config.yaml
num_hidden_layers: 8
hidden_size: 128
num_attention_heads: 4
num_key_value_heads: 2
head_dim: 32
intermediate_size: 320
vocab_size: 8192
hidden_act: "swiglu"
norm: "rmsnorm"
norm_place: "pre"
norm_eps: 1e-06
positions: "rope"
rope_theta: 10000.0
rope_fraction: 0.75
qk_norm: false
attn_scale: 0.177
bias: "none"
tie_word_embeddings: false
parallel_block: false
init: "trunc"
init_std_qkv: 0.0576
init_std_o: 0.0144
init_std_up: 0.0576
init_std_down: 0.00911
optimizer: "soap_variant"
learning_rate: 0.00942
lr_mult_qkv: 0.4
beta1: 0.95
beta2: 0.98
lr_head: 0.018
warmup_steps: 200
schedule: "wsd"
decay_fraction: 0.56
decay_shape: "pow"
final_lr_fraction: 0.1
batch_tokens: 32768
max_seq_len: 256
doc_mask: true
train_tokens: 87130000
max_steps: 2659
dataset: "wikipedia_en"
Each number is 500 + 25 x the weight over its row's rms, rounded and kept within 0 to 999. Layers, rows and columns count from 0. Numbers have three digits each. The size before them is the row's rms in percent of the matrix's.

# layer 5 MLP gate, 320x128, rms 0.236, rows 251-284, columns 0-63
095:528523496537561526495509497541471482505475491506530495528505509497500507500462530486495476542503530487516480457520478495509520465534470462511498487495477513524502492513462533478494459469501501
104:464514465508534517494477542511507475510517499529517496503487483478494499509515504507518532496501513492524464475496502503486433526495502515518499496462507487504565485512528527565518466471486501
095:446490503527522474522452513518485509495510526467502526479519490450468522497493523524490513519493520479532467501527462537512483487475493562521453502520512465522506455527517511494511539472490492
097:521504502517514510536477488481518508478527489498529482494445496456492526466493500467520489525530510488496494556520548477491486509499474546510495495533486517517509509443511488524513491471483463
102:480502523496476474513523521521506566501497505478518503460497487498553517489491501518457470491449486496493521553517505536545490514500485522563433481500493486512512434546510507500532512518501485
096:482510536515464519490508519500507485508531474553476549495548497489496501480510457472496500517477499495520495501489451506509494491521505502511521540502504538493485516499508421511514514515527511
100:493516494504490517507477533502487541508465529510444475468473514526485484535500543487522457566507508520521511499524490553504490490544479512522465494488467501474525526492573496507518504503484548
103:484498482505488496467509475480513482511482510475506501487500507537503479486498496521499523541501475531511471465489506530473536495552507502486520487479514529486523496471473488490475533495535520
106:534491499510518481526528497491491522479534522453379500482532491493509507479497468493525531501520488519506497553469494489516505475527488523524472525500513531522499464515547558519549523471521488
100:421515488476462510502503548459511511483515516502511464519522518505502556533475509491519524482543531545483500477485511492494513469484492504505496538490513476477466487499518498506558510462493506
100:466507483531493482517496510488503537524519527506476489514514497474493483518475518478493566483549526479516514511501478524527489543501513509503515492491491495540513534476509491525512479468484517
110:487506525493526498512498549489523510481438502546533495492513535494526515539485453542476502548486521466522471498542498488527493486485495545478486496513488483488522517509516529492480472518514537
109:502442480508506510517514480503485432483496484519479488466487519492515484502500487461521504499489505473474474530492465467532529524517497470509497502480479527503523508481460459483509477475456498
120:523479519517449471457531494484535460503532504514503498494468472478470484517535526459533540472504523492503498474494496522529456492542486505535497509523487465522487466550494470532466522556461506
108:483455528490520490446506495490501542484471476440474532503507480503526505461530509513476500512504474531508536517501531516451485500506495548508481497519523469458509510481492516494530489495500494
108:474507508508477487452513520494542497484480497453514529518458478486479515438467525540511498513512471546514477497512526541474482489571519513512509549536517536493490522473472503489480475483488497
095:485498452472512494497464564532519517499491534484536486515499503505443450507486515485526498522501528510462495539439471480491497498495513508481516453545487493515505465495497515492524513542500519
104:525503560509499514530496535539472508550473494539498485483509510502469465532541499503482476491492477509520526447541495550522490510517522466526463494487462542532567465506509467493478477486500527
088:519539504507505434508540512549471523514489498477503526534507495546488471503531455472473526482515469511531495529488520515496532476530487464499482522453520557529501489504521479515524520517508516
091:504524498501490500500528535521462478495460496491484485477519500525455507481508494462476484521487507508473494502494503494538541541509500490505509495506530520543561465504519507527488483542529453
108:507478502510496513436472500512492513520481485497503479448447520474512463491457498498536456511510495542453512565494499506497467533508513473528488490491495531546460510489509520516516467505507465
096:468461473515455477506467492483514450455474467500516493492520481477513498490511493467459496478455537481506488507478486535501492483433487494473512497479432491465539521484533512489521542483496491
102:489465481461531527477490485459537496530496490481569496504472484483529502468500503477498509503492445479505474520496493525528479488509525564469495500529475503547499517462505508470519476493518454
105:506478519524545484487518503525469439510508507545507524486494529513517502541492524455555533524480487501555501529502541518556476495447507498508517512515483477497528520505487528512496543469535468
093:469521481513470500491488519453530489475524472470480475488489519532486445508487494481476517560508468504468455512462522483507453526518523492516503475512529500486493521508502522435501483509527469
112:451482521490523481477494487525493511502497500464512488474507486483489515517455512502483543519494512512527489513442513524499504508497481550485491524466537502568503488510508498481564490515484508
112:482507480502531519485485552491489505487520523468474515516499491473504461512539448502504512488520516496456480530467535466498500492445451514520509522475502518548487501494475522530520508519506501
100:458492532499478474495462492484484513474522534495532495495510533541536542480526469541478491518489470535515511481544499518521460530527477497439496487535483503525532463521459480504528504555498511
093:484475494508536501539515505509478473474487535529522491524514470488528548501486498513514487468476483476498495504508495517480562547515509485536498516471550515480497503525497480488482484490491519
097:477486483513492539479509520527496466490462502469482490540489461451469508501482517522497516478480500543479492500536469542486509493488450546530489516509522517570499471474534530517496462520529471
093:492482519537537469487531510458487496512513462510489489515468508508495514542524498513523536490531495481476558503530558500488492486529500506517464513518482489501479518558542511490450525518507502
106:472519495506535498519523546491488473492469510543479492501493470514524490521513511491505484539496477475501539502522474471503458494534522517475512457500575548529463494481447487466489523539528514
099:538478503470490510484499512486515519447537539515528518507526494517509477503513467490511552504449506536528505495470486460529458488471477486465493487513495457532503529502509410528508497468462527
090:505446486521475499489491505481486511544512507503491524501446491491451539515493526534476516485475488468499463493560444469519459514448486490504502498494512498491548451520518528504526514489497500
# layer 5 MLP up, 320x128, rms 0.223, rows 251-283, columns 0-63
094:495525462497481517516486531513519521540449478470492484537533526532511489542490508515481509507444518516465498472489538505476505478486522554520499491505523518468502462496497502465501529489465510
096:502485497520496470501506470530492515508515509524465509500495516482487511504494505483462479482500502464463486541551455523479513490523504514501484501526452437461477521501471478484502502548493488
086:571479501481476501481491450505521505482517507540487508507483511485487496502488491463502495489463504505473524507467526495495483511491520421499529495488469502485497497429537444473469487529526465
101:465492530509447466498501467478552475522530509479518503507544492505470477492508529479481496496521486529498503480506518532475502515476503489501488476437483461522423457515522492447508534506508529
102:509493448476487540543522519479428453504487514485529480537514492518500491521477479528498521489516493495491462456506526478490549443501498469483511579536486540517490487473522445469504456495464508
103:468504495494477490507501500464501496468527493489496495437519506447511460431511456468512525488480509490459484505511530527475489477516475490512480527489535529451486493527475450492491451472493466
103:479469509503479532500515531474492464473492484496454516527512493485498527462490507467528545449487510533503506494478514536497554476477506517501452446522497537479524482542485500540507487449498429
100:520511491509504501519468496532506507514472528507461493511504541501515478521527475493547483475471499528516511472477441495496512544478569444514506504457519507511519474433461536519527520488492482
102:450477501487484513494471472480510470519496485504527522515530548516530499528497514517534506463506502463481496464502523454525493507482506539447544532484486477490520441486493439444506492526493486
102:457516491477526513497494482503520501483461515519517476513505503502484545529483537483488553496531478510490490445454514471479459493561498497524486506481490493498501513461540489507491523515491498
097:467523479519512536508510490480502515473483492497471490549532498474493463497516520520475500515476437496511531488530502540484476476500510521550487510507492499491484470475504471512504547499514494
100:465499504497493453475496489516508504535526512466539510481477509466463516501490535488472501499499452523474511515489508498499499481512482472521469514475474510504518495447498498479549534504502521
103:521506492493524537495501490428511493458571516523516457489482512539477529536526495493514506521527464511484516487485494506464442484473506524430536485519482482502486492518449470502503481472459443
114:555512523521515510502494489538504478521560501565490451480490482523479504496581514484505530523513517485519490480493495506497511534500521507528495504526485467502493489493499478537487494504518519
099:493478527453445491498462529523498470498533530441535522498537515522503557504505552463522513471479493494518531484540483468500477508485529496480502526511480456466502452476467500463478518543503505
092:494525509498493545475557488526521506475502508513532497438525520509437490489515491536481505500504497485508579528511482516514552448526478505468514490505466509516502468489509516550502541500471537
098:510523498491531477468520505501469509514537496479472533483460491501489516459514532490520500534525532482514512468515467480519566517491515493506497492525520485481496518440463533480437518460509487
100:538492514527527465510495521494542476490504493480472439538528475510492538460478502476523562476528486526491473502508494471492543493474505509506508512481508476508474493492527497508494476538489480
097:523519507530453563525526484501493468497506496549545445502498493463501456496465512457505519516494535507504485516518495508501502480509504544476508511513504473502506496503533534469485521518452519
096:442515520505512499431505462527486514523507476505509507480488468467472506510522495520510491494517527486486524497484500505509573525538476486499474499526546495455474474509519501462508523487492532
101:553507481525501451525514482500484497456515526479571516491504500534529540476514487483468538519505504443494489487513484464470518480511473468499521475502503478466495476505535518489545474509445513
106:525544507514498501533505483516501491528543552474487515510510497545481500489448460487527535483526502532499477484570512495484468487542511489500482501509493508440503539501502443501497469511490513
112:504514533493509487513534491503518508502477510501497456497483492532460488509498476513540507489531464489504537530502514514466475479488490470508488541521483507460549484539500441480471525497497505
110:479525537461509481503488515489542504466524529494486510497502506442466522486481517482491508502480499510534519530501523452468496491452516480540508536509545472501522485506491533521467496519500487
094:528480442481467468488467534517504471549495546484472499487483493483441464502562523494490512467516492495523511496522464488507527484502532533499470499466539527543500494469478510484496535515502483
109:493493487490502470513496486540487508520522498474504514496522533498484524542442543505537538499539512526541481458460443530467512498426494498491481505440514506527519523513486453493517509488544539
096:497506462541514511558488472496465505455489521435507488466485513509488488494529479496504534454508488517478500491509515496497499500481508519530534500536475478535484467500456518514511485510508519
098:503492509570506450462499510507528562499516493493477537468502537525512503524524497458465493493499514513490448480515489529526499484531486517465517492505502507463496457513499486492520500511496502
095:485487517479478479495507499502492565474516493503469513506471507513546468529492513488499521488501519516508492473481524444517507483481494533467575488485467426505529495507528497501504466496533474
096:526474533503488485456489490497514527511486491505512523487536467503497509537539489481473505514491546519514476528465509518491473553506499477506489492490489510483462505517481476527479474512526547
095:533486501460490509457518483524509527513508486499486579493488486531506529509492460497477468536504470469498494510492504514553463504505516463489462557516508476458500474540508507557507504510470501
103:499472505417479461491496509475494530484523475518481513441542552483457510530523501517491517505504533554494499477469527517468513489501475479487523507446490513526514520504562518501500503514475508
108:483540492478478468479516486515528495530480514486481447505531509491511512452493504524500477485525484505488498518506485507494456425507482472530485499488521506538472500436508494490516492513547458
# layer 5 MLP down (transposed), 320x128, rms 0.213, rows 251-283, columns 0-63
100:488497491500536509483491490553533480459512502484502492490506496493500524497477532532473485495503481531535480517526460489486453516490533487493485509460522477491489492463475537470466496447486532
096:499518517488502507482515523497497491533511472460500482497460503480525500492485516514540541511468497487489545481522482500493443450470506485502491502509483504484480503486495448524513515468516534
099:498490493508526468511493548462445478502475532526457511460495525475512483540517500539479522532541534486472511490504472487498487534504501510560532506485481452517505447519521513488506514489478503
105:535534521501506488566478491491464504496498466527535571528508490510471507510490514529525538483484532503583506404506480497494503529515542477499497476490451555486500497532522501485491485500488497
104:482478507463491484506452474554512465476505509524495501524496490458486475477536523477512457515489469523501509505536511482464489516441500498490522499510488513507516486499529490501513507467481531
110:578480497505512507464508479482503547477459487520529532493483494490482490522502524512449481532527513491512533494519479487564472481490508501499479471559489483493517502482485542488519470480535502
104:530529500531496517514530496483516505465549521509508517494505492508511501471469503486508456484528470527558524495537461464527501507490497499491456473514472515476479521498517483428523495476497474
096:508516487515474529507519529462465475483507477508514481481493515541512542515511511554507503489485506510587513490539481540521482504475482447493470489487492502499510508533516482490460517512478503
101:489487500514510467513556524534518458506471454517528508496486498490500501492471543500486486484496526421493498481516502515506536494503500523456527499486495512522470534513506468544440506496505501
104:567458497457522498515516518476528511500451513483517503487502479557459489504487489500520487508514507521465516503460498528532494464465507541470479506470468504518505487487499538513533503474527483
105:510498461501506491459512475476545498532531493476515503481504492508534461509482508517490541525494501501486458526559449468473470483525448478465446495484479496491509509484499464470511534501520538
103:481476525468519491512511500512502449468526526479486509507536493461507486530526496481467469522514497529458491474471552511512506504536450532481478526540538484502517513529502466499514506495505536
104:479482528503509496514544475498514501515429477500488500517537500507468488485496524529478558481475495439517486509496513494465510552507506504522503514504500511499471502480510484456513475479505515
104:478479451520502504446529514455474487503491511465493516535507455498490509511470494503518519474490465507492499521476445470469452503536458480510497498514485484491477476529459488490495533533507471
104:479508478576485538539526488451481478513484517509502510508490544503495494512478513518522481484488499492506549526483505522468440464499489479522500511476490469508505473548501456495494474507484528
096:486469484507509555479518480461507560507476485459518472542517511481483486514479536501512487468478563512500499486506458499493513471447451505570500496514500546506499480503514506496490504511536499
101:526499507493455534503500481467517499514495502489513459506501509489462557510537452479494530507475527488536472525533451556495492488499510467508512484461498490472499486443506470495505530515511495
099:496485455493487539488518483509543502535516520480480490547512518443503515493487498515496502505496523501450485496500522502498519454504515536472497497488458468481535520487505485513508480451512496
095:464506507509494490527526482504513503529515486560487493518558531511534466527470487521501535445470500490511546486509498487475478511508479490510504495519474506497487503468478507479501490488477493
091:535530505511480495504509491528454513513517536533488554528492504536549479514538496506504451475493495458502537485519495464463555501525474481478522495494532472462459514491490477522542464496444525
101:462510528502501488516485506504465484500510474520486525494504506497464477468502486509484527502500516500474524447500557509519493543478501478428499489523496489490495520496524468500530549483510464
101:507514457461469530515501479498466530481529481500502474517484505523488489519506478512527518477504478516506492464531528533487491491514512498497488526512529500477468522494491458455506499490510476
111:508493528494511535493481511472502470487536484527502538493499535504509489503520516474504486515470481480486442511486522508485553529473549476466518516472524488451485474458487528512491538482490490
104:495512474431491488510534519453505485493563524493473509493462520473537518489530508528488524500531546494477502481505517501470468510478461492526477495493491502499540498514450509477476524459515541
101:503506540500468531504512475531472496468507447517464502494535512497494479452483467450485527459518543467508518544502483539494527527456472494513526506476550542481462465513502516529473486490500476
090:514487476497492515495467525498518512483534485514489526480500484490525492529499561451487478495473512495567508491514466412511499498486474528468493504505532520491490511492509504547494475480398475
096:521517467522488503486507489475430484492514471505488510525510540495477509526501493463542544523458503533466547496500503509489458494544490507510464523501458526462465484492493483472540507534488511
100:510460523510497460536521516467516490544516513501480474479522486503544463570492504486477529523511532484513531469487490494495485531482512484488497491524491512464525462522482508490512538453538504
100:511486508474496503483522497567512489487500483535501487496490516500501491504523512494501477485520512539485421513462495518488513507473503457481457521495457533446502536507514541536481517513496474
101:486472526539485547501493550512467503502493519448499513512513484473493480477478522513495518523505487544572498483481437467549482493456470528479491495494501496504507449447512514513503495541486549
099:501511468544519481528511558437512484514498523470498552509434539464529519501538490466512515505498462530523525502516490524506496468528519511491480492530530487483486496509567489494480502501482517
104:547507529524528484456501477531467492486496463503494512511511470513478483531514494469502493496545486468487511567520416500514468488544507497534478526474475472512517455527499499516509530482525456
090:476508510515466484495498498510497495494468483505509517517504475510488498516489546499520489492519502460519463492535540553528508484515521502438513500494505510505522492482531486524476461484499524